config.toml
head_dim = 32
rope_base = 52400.0
init_std_up = 0.0819
lr = 0.00325
beta2 = 0.98
weight_decay = 0.043
final_lr_fraction = 0.0
doc_mask = false
Each number is 128 + 32 x the weight over the matrix's rms, rounded and kept within 0 to 255. Layers, rows and columns count from 0.

# layer 3 attention key, 32x96, rms 0.11, rows 0-31, columns 0-47
[[122 167 133 149 191 130 107 119 140  74 136 111 119 136 148 157 127 143 146 134  98 162 133 127  85 157 101 102 130 145 147 149  98 117 137 146 148 111 133 120 118 129 181 133 160 146 123  78]
 [149 109 122 148 141 138 160 139 139 116 115 111 117 139  62 148 148 178 105 178 140 149 144 108  88 144 127 140 181 114  91 118  73 101  54 178 149 118 163  93 147 147  99 115 100  97  77 126]
 [104 144 121 140 159 151 122 121 159 143 114 114 139  97 111 149  78 179 149 122  94 129 120 122  79 136 119 103 135 131 117 131 160 142 178 116 181 119 113 131  86 142 205 125 182  72 175 104]
 [163 110 120 105  88 148 165 133  93 137 153 120  77 147 103 106 137  99  95 191 210 126 152 123 161 152 143 144 124 144 118 109  78 127 109 161 111 101 150 115 134 121 106 119 105 174  72 148]
 [ 69 146 151 140 172 165 141 171 147 135 174 130 110 108  99 177 106 149 138  85 115 131 135 137 101 121 116 122 102 113 121 104 143 146 110 123 145 135 125 144  96 136 179 101 172 101 177  99]
 [178 103 157 111  96  91 181  76 144 124  93 127 106 147 129 149 108 120 125  96 125 114 148 107 137 112 107 134 158 102  82 104 108 161 154 177 105  96 147 123 148 107 157 148 146 166 155 141]
 [141  91 157  84 112 143 140 109  73 146 172 166 125 172  82 144 134  90 107 103  94 110 122 103 152 151  81 148 158 155  97 135  98 171 133 103 110 103 140  96  84 142  59 116  76 104 142 130]
 [123  95 122 123  74  91 130 119 104 123 148 164 117 157 123 145 155 125 121 127 141 111 151 163 181 135 114 116 146 121  93 130 110 174 115 139  99  62 161 132 102 152  78 151 145 137 147 131]
 [112 130 114 173 144 140 105 151  90  88 143 128 109 114 111 154 107 139 161  85  97 154 145 130  97  96 137  98 115 130 151 153 120 124 167 120 138 161 126 142 125 186 167 118 163  98 136  96]
 [132 137 147 113  78 123 225  80 100 115 173 100  95 166 166 123  88  99 157 145 136 150 131  99 214 127 102 112 101  73  24 169  93 178 142 147 176  63 126 134  93 153 190 129 161 166 164 151]
 [145 150 138 111  82 107 146 138 175 175 105 108 127 104 132 134 104 122 120 111 110  78 115 123 164 128 142 149 141 123 164 140 137 164 140 113  98  83 143 151 121 122  96 180 133  87 151 104]
 [154  65  91 102  86 100 162 122 137 144 141 166 162 181 119 107 180 128 136 158 115  60  94 136 142 137 112 120 163 156 103 170 103 115 111 134 121  89 197  81 205  97  85 150  72 167  80 150]
 [ 85 130 120 101 176 171  73 159 155 127 111 112 123 141 129 133 118 140 128 109  60 127 156 124 102 146  81 169 121 155 146 128  98 103 132 132 176 116 142  95 129 111 134 103 134 103 170 111]
 [116 114 106 101 101  90 140 130 117 142  82 131 116 190 171  94 150  84 170 234 113  85 101 123 134 211 113  97 145 129 116 131  93 101  93  86 155 156 172  40 179  82 138 204  50 125  79 151]
 [108 177 147 175 152 104  67 155 160 133 116 113 134  25 121 121 146 113 126 155 123 143 104  58 100 132 130 153 150  85 173  58 143  99 143 151 171 162  81 148 143  89 130 158 126 137 112  95]
 [191 126  98 106  85  91 130 108 137 100  96 118 157 140 154 125 150  86 137 201 202 123 116 128 201  99 180 140 168 120 164 136 153 119 120  95 109 105 160 153 122 151  79 126 123 143  72 106]
 [ 94 180  94 150 175 207 108 117 132 126 228 101  81  67 139 125 118 131 179  83 134 209 174 142 119  78 136 144  69  29 175  88 189 187 123 101 113 192  92 225 142 153 157  82 212 112 152  95]
 [146 115 142 134 167 182  85 193 143 112 171 148 116  76  91  86 186 123 117 113 168 135 126 135 106 120 153 149  86  74 140 119 151 119  93 123 103 151 133 131 131 122 155  98 125 128 138 116]
 [141 213 236 185 170 187  55 136 153  98 162 163  83   0  95 122  62 144 173  54 175 228 158 117  64  58 190 206  94  27 136  54 145 240 203 146  91 200 158 210  71 142 221  82 173 131 120  55]
 [116 130 127 108 121 153 104 137  95 123 122 157 102 114 129 144 146 119 108 121 183 120 105 142 152 116 121 102 114 132 137 118 197 107 138 103 139 106 107 156 163  95  92 130 161 147 126 154]
 [126  91  99 157  72 152 184 126 147 110 144 102 135 132 166 155 130  71 152 107 144 104 137 161 132 110 171 118  90 170 148 150 150 118 170  79  91 154 130 155 118 146  95 149 130 175  99  92]
 [132 149 138 104 148 126 150 136 138  92 199 191  85 113 149 183 146 115 141 173  85 133 133 113  99 172 146 156  98 134 112 129  78 133 128 182 108 127 191 124 133 119 149 145  88 148  89 163]
 [123  76 171 167 126 124 110 145 146 118 151 105 124 120 143 140 131 104 114 178 115 165 129  85 160 143 117 146  67  73 138  84  97  64  68 163  97 108 117 118 144 111 171 126 129 126 114 129]
 [144 126 129 100  96 129  79 124 108 112 143 104  69 102  99  89 143 183 152  94 159 165 170 149 100 152 115  96 118 101 201 157 124 176 101 132 129 125  69 107 149 114 111 144 122 100 108  90]
 [101 144 155 156  89 142 157 105 145 112 124  48 191 124  87 102 129 116 103  92 148 136 131 129 106 134  77 144 106 171 170  36  91 148 168 151 168  90  88 166 106 153 145 114 144 166  75 148]
 [131 142  51 165 118 123  62 117  71  94 129  84  87 126 129 120 168 149 176  74  75 123 160  94 128  90  74 100 155  99  94 129  80 109 154 155 137 121 151 109 143  96 133 157 115 183 112 112]
 [127 121 109 196  89 149 146 142 146 175 149 106  73 138 139 150 124 117 162  59 116 128 115 124 146 198 119 115 171 179 137 131  85 158 152 112 182 156  82 156 133  85 139 165 131 103 131 107]
 [ 93 134  99 150 123 149 112 155 103 177  71  79  67 185 135 147 111  68  77 164 152 126 102 119 105 167 103 100 174 140 142 156 164 138 152 111 154 112  95 152 128 118  95 147 127 101 156  91]
 [161 162 164 123 176 115  93 111 157 139 102 123 150  94 163 106 118 149  91 185 165 124 163 131 130  99 151 141 114 102 139 117 139  90 176 144 126 117  95 140 183 104 100 131  78 144 131 162]
 [129 160 156 110  93 156 119 154 102 150 128 119 108 130 142 119 195 124 130 158  95 120 132  82  88  86 131 112 137  55 147 119 145 110 141 114 136 153  56 160 104 104 115 129 113  98  74 184]
 [113 115 130 160 181 149 127 109 108 112  98 123 178 155 176 143  77 109  81 133 132 139 184 136 172 135 138 139 161 143 122 169  74 183 171 128 163 103  89 115 106 120 133 116 147  82 136 117]
 [122 149  87 105 162 128 174 151 150 115 135 115 147 107 167 158 106  92 187 141 179  79 136  85 159  93  94 132 145 164 110 125 200 147  74  99 140 148 112  94 153 102 139 114 133 155 191 136]]